Each number is 50 + 12 x the weight over its row's rms, rounded and kept within 0 to 99. Layers, rows and columns count from 0. The size before them is the row's rms in percent of the matrix's.

# up: layer 8 MLP up, 1024x256, rms 0.0484, rows 119-143, columns 64-127
# down: layer 8 MLP down (transposed), 1024x256, rms 0.0344, rows 119-142, columns 64-127
up119 102:64 26 65 40 40 45 45 59 51 55 74 30 38 49 61 53 64 57 51 62 38 56 53 53 75 41 50 48 56 57 47 22 44 52 73 27 49 33 47 54 52 46 57 51 48 29 36 50 50 56 46 40 53 58 42 42 32 38 61 49 44 64 55 48
down119 102:34 51 61 67 41 52 34 52 20 50 49 33 48 47 66 44 45 46 67 43 62 31 66 63 59 37 64 48 50 52 59 49 56 39 54 49 38 50 40 79 34 45 46 66 36 54 52 61 28 74 57 57 56 66 50 46 49 43 67 53 52 36 44 26
up120 096:69 54 44 56 48 52 55 49 49 46 51 56 55 44 30 44 28 36 19 40 44 71 62 55 46 49 17 63 41 53 42 60 65 51 35 67 43 37 51 52 58 48 37 63 75 36 47 53 50 39 27 31 42 34 38 33 49 51 52 71 49 59 49 49
down120 099:66 51 56 72 57 47 40 66 73 46 66 72 53 56 50 57 49 68 46 58 46 28 60 44 58 30 31 59 59 35 40 62 42 43 52 38 49 45 51 48 66 53 49 40 44 43 56 52 60 49 49 61 55 41 57 59 39 53 35 60 29 52 57 44
up121 096:41 49 57 38 74 22 33 43 55 65 46 44 54 53 47 74 54 56 36 65 44 55 51 51 64 52 38 44 28 74 55 30 59 53 67 31 26 54 43 52 62 61 65 49 58 40 38 51 49 45 54 79 42 71 57 40 61 65 74 27 63 50 43 60
down121 089:23 69 61 50 49 75 47 47 41 41 54 37 61 70 64 42 36 54 43 25 57 52 48 26 56 60 31 52 76 45 44 65 56 50 49 54 56 46 65 56 48 47 51 57 34 62 39 40 55 66 54 21 63 59 51 52 51 34 37 60 42 48 54 59
up122 097:42 39 63 84 50 53 46 50 34 64 58 68 66 66 35 32 70 57 37 50 45 54 33 46 47 52 23 55 34 44 43 69 62 25 46 48 41 62 42 54 53 73 47 44 63 47 42 68 48 37 58 47 32 54 28 60 21 40 47 80 34 49 32 48
down122 096:59 69 47 28 43 64 50 34 44 54 23 63 42 50 34 56 55 36 61 50 31 53 51 31 53 58 47 40 59 70 46 69 64 41 66 32 49 47 51 53 64 41 22 59 39 43 33 66 35 50 42 48 52 35 65 36 52 47 53 45 43 54 50 38
up123 089:48 39 62 40 71 48 54 54 24 72 51 46 45 48 49 50 57 52 44 57 52 51 62 17 33 65 40 53 47 35 29 67 48 39 62 43 53 65 45 50 39 49 60 49 38 27 59 65 45 52 53 26 59 59 45 51 55 49 57 74 35 70 55 39
down123 079:62 48 57 54 54 51 58 60 54 43 40 39 48 61 58 46 35 73 70 18 44 38 60 51 29 39 61 39 40 71 48 54 54 40 27 49 58 41 53 87 40 51 43 57 41 42 36 48 52 49 41 76 54 46 43 43 48 47 54 56 60 54 57 56
up124 108:64 38 56 52 63 56 40 50 52 49 49 52 59 39 33 67 51 53 48 70 37 65 33 39 61 37 45 50 35 36 64 66 43 38 76 39 36 46 68 61 51 53 55 42 41 36 48 55 56 49 43 76 39 81 55 63 46 51 47 42 48 43 73 38
down124 117:45 43 62 53 33 41 53 51 65 48 78 50 67 34 44 67 47 41 43 52 39 56 44 59 82 48 37 49 59 48 44 36 54 52 61 30 60 33 48 55 32 46 76 51 36 54 33 44 74 44 37 55 21 32 67 47 45 75 71 59 51 62 66 57
up125 104:46 35 58 43 62 43 49 55 47 29 69 51 65 45 51 64 49 52 38 46 67 61 68 47 54 40 30 57 71 54 55 51 60 40 57 38 34 58 46 49 50 31 64 41 69 47 46 56 62 75 62 27 33 62 48 43 54 73 48 70 33 66 27 72
down125 107:59 34 62 51 44 45 48 37 64 26 36 57 32 38 33 45 62 47 57 46 61 69 50 65 51 48 35 46 56 43 31 63 44 67 66 49 39 57 48 67 37 49 58 39 57 41 53 42 50 16 67 63 75 35 53 59 50 64 58 49 47 44 47 39
up126 096:74 44 69 24 47 60 39 51 43 45 27 32 65 74 59 25 49 63 53 49 57 49 51 62 44 35 46 47 45 54 51 50 39 36 61 62 43 52 46 56 52 36 50 56 69 45 19 43 65 25 35 25 37 50 62 45 43 49 55 42 59 47 52 48
down126 088:64 40 53 40 40 58 33 40 72 50 65 56 45 69 75 86 54 33 58 35 47 54 69 60 60 52 55 35 52 30 35 56 44 27 55 49 41 49 40 59 52 34 46 59 32 61 58 77 31 61 37 48 31 34 38 67 41 49 64 35 47 55 29 56
up127 094:51 60 63 34 57 44 45 50 47 55 51 44 59 69 72 55 46 39 52 61 59 44 47 48 45 35 65 63 26 44 53 42 52 57 49 50 41 49 40 60 35 50 34 53 44 38 51 51 70 62 55 45 36 37 55 56 60 49 60 78 54 44 48 58
down127 088:59 40 48 58 53 58 72 51 66 24 34 60 66 60 49 51 56 24 49 56 53 47 60 55 39 35 40 53 47 64 61 49 46 46 16 53 67 60 63 40 45 68 39 45 57 40 49 50 66 68 55 38 48 73 59 39 35 52 50 55 49 32 31 36
up128 098:65 40 55 28 55 26 55 54 33 43 41 31 28 75 48 27 46 47 51 58 62 59 60 82 76 61 34 51 46 27 46 69 52 65 44 34 56 33 45 52 56 57 48 53 48 53 63 72 65 49 57 47 47 69 52 51 46 56 61 63 51 58 53 33
down128 095:50 39 35 46 42 58 62 63 57 68 31 35 56 37 44 37 61 44 37 64 56 60 38 47 61 26 52 53 47 40 40 51 49 57 52 67 70 63 34 53 28 64 58 41 44 52 52 72 41 39 60 24 56 39 39 72 65 42 58 48 39 41 35 49
up129 105:51 54 45 55 65 61 35 53 30 52 34 46 49 40 39 33 54 67 59 69 46 42 57 53 60 41 47 40 24 48 50 43 60 43 46 42 39 67 40 43 52 49 42 47 35 56 39 59 72 39 51 66 44 67 49 40 34 63 58 60 46 64 65 63
down129 106:57 49 56 32 41 61 53 63 72 42 78 60 71 67 33 44 44 54 25 49 70 59 24 53 58 46 59 47 55 50 18 51 37 19 47 53 38 54 55 49 38 35 46 66 39 53 48 58 49 67 59 39 56 62 64 29 80 53 50 43 56 29 72 52
up130 112:77 43 46 33 55 40 43 37 46 42 38 42 35 51 28 45 35 60 39 53 45 57 74 54 62 36 39 26 51 42 35 59 75 52 74 31 43 39 21 50 57 50 46 48 68 34 34 56 59 42 55 49 23 48 45 45 51 53 41 58 47 77 52 63
down130 124:39 46 45 47 41 47 58 68 35 49 47 60 62 63 63 53 67 58 63 42 52 26 67 58 49 61 42 40 28 27 40 64 46 57 55 57 53 32 30 51 58 61 48 62 43 62 39 35 48 64 66 36 42 61 65 63 57 53 27 45 55 58 54 42
up131 103:70 51 56 60 63 57 69 38 43 63 59 32 38 49 41 39 56 50 42 58 35 55 52 53 67 50 51 45 40 27 34 48 38 45 38 26 52 41 43 31 66 61 77 48 63 41 79 57 31 57 56 48 44 64 27 55 28 51 45 41 31 34 62 52
down131 104:35 59 30 38 58 60 48 49 55 44 33 54 56 71 33 81 58 38 57 32 55 43 76 66 48 43 40 57 40 51 42 61 36 42 55 66 51 54 59 55 37 44 51 62 39 43 52 52 50 65 39 37 41 45 48 64 48 55 65 61 37 37 63 44
up132 094:62 60 36 73 74 49 61 26 26 46 45 48 39 56 39 38 50 45 45 74 46 55 73 52 34 66 70 44 60 62 58 54 64 28 58 36 51 43 51 34 36 46 48 54 45 56 55 68 59 40 52 37 37 40 39 57 50 54 46 61 34 87 63 55
down132 093:50 49 42 48 47 69 44 57 31 51 36 22 48 57 48 40 43 56 51 55 50 46 55 43 43 53 52 58 37 56 39 60 29 63 64 87 40 30 61 57 72 57 61 56 64 45 58 55 61 61 61 44 59 47 48 39 51 37 45 55 27 54 47 45
up133 095:51 20 61 68 50 45 50 43 52 54 49 69 33 51 24 53 42 52 57 45 31 58 45 64 56 30 39 43 68 52 27 50 46 60 64 41 46 34 82 53 61 35 59 68 40 43 28 54 67 66 49 48 50 43 49 30 57 55 57 57 52 47 43 47
down133 084:49 50 40 53 67 51 48 49 57 60 34 31 40 46 69 34 53 53 53 45 54 40 59 27 60 48 54 49 47 43 45 45 45 70 27 27 73 39 55 56 50 65 48 47 53 47 60 42 49 51 59 59 41 49 48 64 56 52 43 56 45 34 69 38
up134 106:60 32 38 22 37 35 55 27 34 68 49 65 55 44 45 56 29 39 58 50 47 42 65 51 36 49 55 44 64 62 41 41 55 36 65 57 39 60 47 45 60 67 51 33 36 42 30 50 38 50 66 41 13 30 40 50 43 54 45 48 17 62 52 51
down134 116:39 39 49 41 63 70 54 76 60 72 41 40 50 53 46 48 45 14 52 37 69 46 49 44 47 35 53 33 47 57 29 34 53 42 48 31 62 44 39 66 41 61 50 52 55 54 44 35 48 54 53 44 48 49 43 46 40 39 40 61 45 40 40 35
up135 092:41 52 37 60 51 42 58 64 32 48 65 57 78 65 27 86 47 55 25 63 37 45 53 48 55 50 53 52 49 43 48 44 38 72 75 50 44 66 19 75 60 50 57 50 54 37 60 52 51 55 57 56 35 48 34 51 50 49 49 53 47 52 56 50
down135 088:22 33 55 55 49 58 59 72 36 65 61 31 57 44 75 53 52 44 62 37 46 62 69 44 65 32 34 59 48 45 56 53 77 53 53 43 78 52 53 38 56 23 41 23 46 42 69 63 46 34 43 47 45 47 43 60 62 44 49 48 57 60 59 57
up136 105:52 62 63 47 56 50 65 62 22 53 52 50 50 72 47 50 70 53 44 42 54 39 36 56 67 49 49 60 48 33 53 44 51 53 41 43 60 47 54 49 46 26 53 42 26 41 58 69 56 24 53 55 50 41 28 35 52 51 70 51 45 75 49 53
down136 098:56 40 29 56 48 57 60 67 53 51 38 63 67 61 50 76 50 60 63 47 35 57 40 30 50 44 61 73 43 61 43 38 47 47 63 47 62 57 42 38 44 60 44 35 53 43 53 51 51 51 59 31 60 39 41 49 77 48 57 65 62 45 70 51
up137 105:47 49 59 56 42 70 52 47 64 24 52 35 58 55 45 50 38 33 30 34 32 76 46 45 58 30 62 43 48 48 55 54 60 55 38 39 49 43 54 54 53 53 56 34 54 48 54 51 58 52 57 44 35 53 24 42 24 66 55 59 44 45 70 66
down137 114:52 54 73 55 51 55 68 49 56 28 49 60 33 56 42 62 58 64 48 58 41 59 40 46 24 40 49 45 56 50 42 50 42 70 55 57 44 60 59 42 34 31 34 81 85 43 39 26 50 61 52 42 40 43 53 41 58 40 32 30 39 47 59 38
up138 095:55 52 59 54 46 44 52 45 43 47 54 54 38 56 69 61 56 38 39 30 54 57 30 52 58 39 70 50 55 63 81 50 69 44 45 51 34 41 54 55 50 36 68 59 54 47 70 54 74 33 68 45 54 54 38 54 50 37 49 45 35 45 40 31
down138 089:38 43 53 41 45 65 70 74 42 53 66 61 57 54 54 34 41 35 57 55 33 38 51 54 18 53 23 52 53 51 46 62 21 72 43 60 40 57 72 59 56 59 29 56 53 47 49 53 54 62 53 50 60 51 42 56 65 61 72 58 49 35 54 49
up139 101:56 53 65 61 56 32 61 56 40 45 54 45 48 53 58 43 45 45 38 41 30 47 57 74 66 51 66 46 44 57 55 31 40 35 62 54 35 33 46 44 51 48 35 48 51 56 38 60 57 27 42 63 45 53 36 30 55 46 53 46 71 62 46 38
down139 102:38 46 37 34 63 65 39 33 64 27 35 36 37 58 51 36 48 48 27 57 54 72 48 47 69 40 47 42 59 58 46 39 30 60 43 18 45 96 47 53 62 50 53 48 33 47 52 38 52 52 72 68 61 45 61 49 51 44 44 59 59 50 43 58
up140 096:58 48 70 44 67 44 34 51 51 39 71 48 54 76 61 51 44 42 32 64 69 70 48 34 56 42 46 56 32 22 43 69 55 58 54 56 40 73 40 46 43 64 60 51 41 40 53 47 52 43 59 64 38 52 30 40 49 52 41 43 41 74 55 58
down140 090:61 51 52 49 51 54 63 43 58 68 72 24 41 43 40 45 54 21 53 61 48 55 51 34 37 39 42 50 52 69 43 35 49 43 58 44 50 51 42 36 53 41 38 67 34 32 51 44 28 52 39 47 48 65 64 44 55 68 55 39 53 43 63 34
up141 091:67 46 56 46 48 30 41 30 37 48 54 53 60 40 40 53 46 32 63 42 48 39 43 57 55 33 28 44 49 56 34 30 48 63 46 46 36 39 61 57 27 57 52 45 57 22 40 53 61 37 36 56 52 47 39 38 33 40 50 55 40 34 67 84
down141 082:41 38 34 58 66 44 49 63 59 48 56 52 39 55 62 44 63 56 32 46 57 53 26 24 56 45 35 30 42 52 58 48 60 50 59 41 19 53 71 54 37 40 47 45 58 33 43 22 45 40 47 63 72 59 46 49 73 42 19 54 20 61 53 55
up142 103:51 59 43 50 67 55 60 48 37 40 52 53 62 64 44 50 47 38 47 55 71 57 49 57 62 43 35 52 44 49 42 58 51 71 42 41 38 33 65 45 41 51 64 32 42 42 56 47 38 62 53 53 42 49 44 39 54 47 49 45 72 69 39 50
down142 096:74 87 46 65 52 56 63 64 53 46 49 54 36 61 42 41 43 42 44 38 37 44 45 35 40 61 63 43 59 48 34 52 53 41 24 49 62 37 77 54 47 55 48 35 39 63 77 62 40 26 30 32 45 49 58 63 61 50 42 35 32 65 41 49
up143 090:49 49 54 36 69 51 42 51 47 47 52 44 57 65 50 60 57 34 48 57 58 52 74 25 34 50 63 37 37 36 22 47 59 34 60 44 33 54 42 60 66 30 40 54 57 31 39 63 48 38 72 43 37 32 43 61 48 23 34 62 57 47 48 45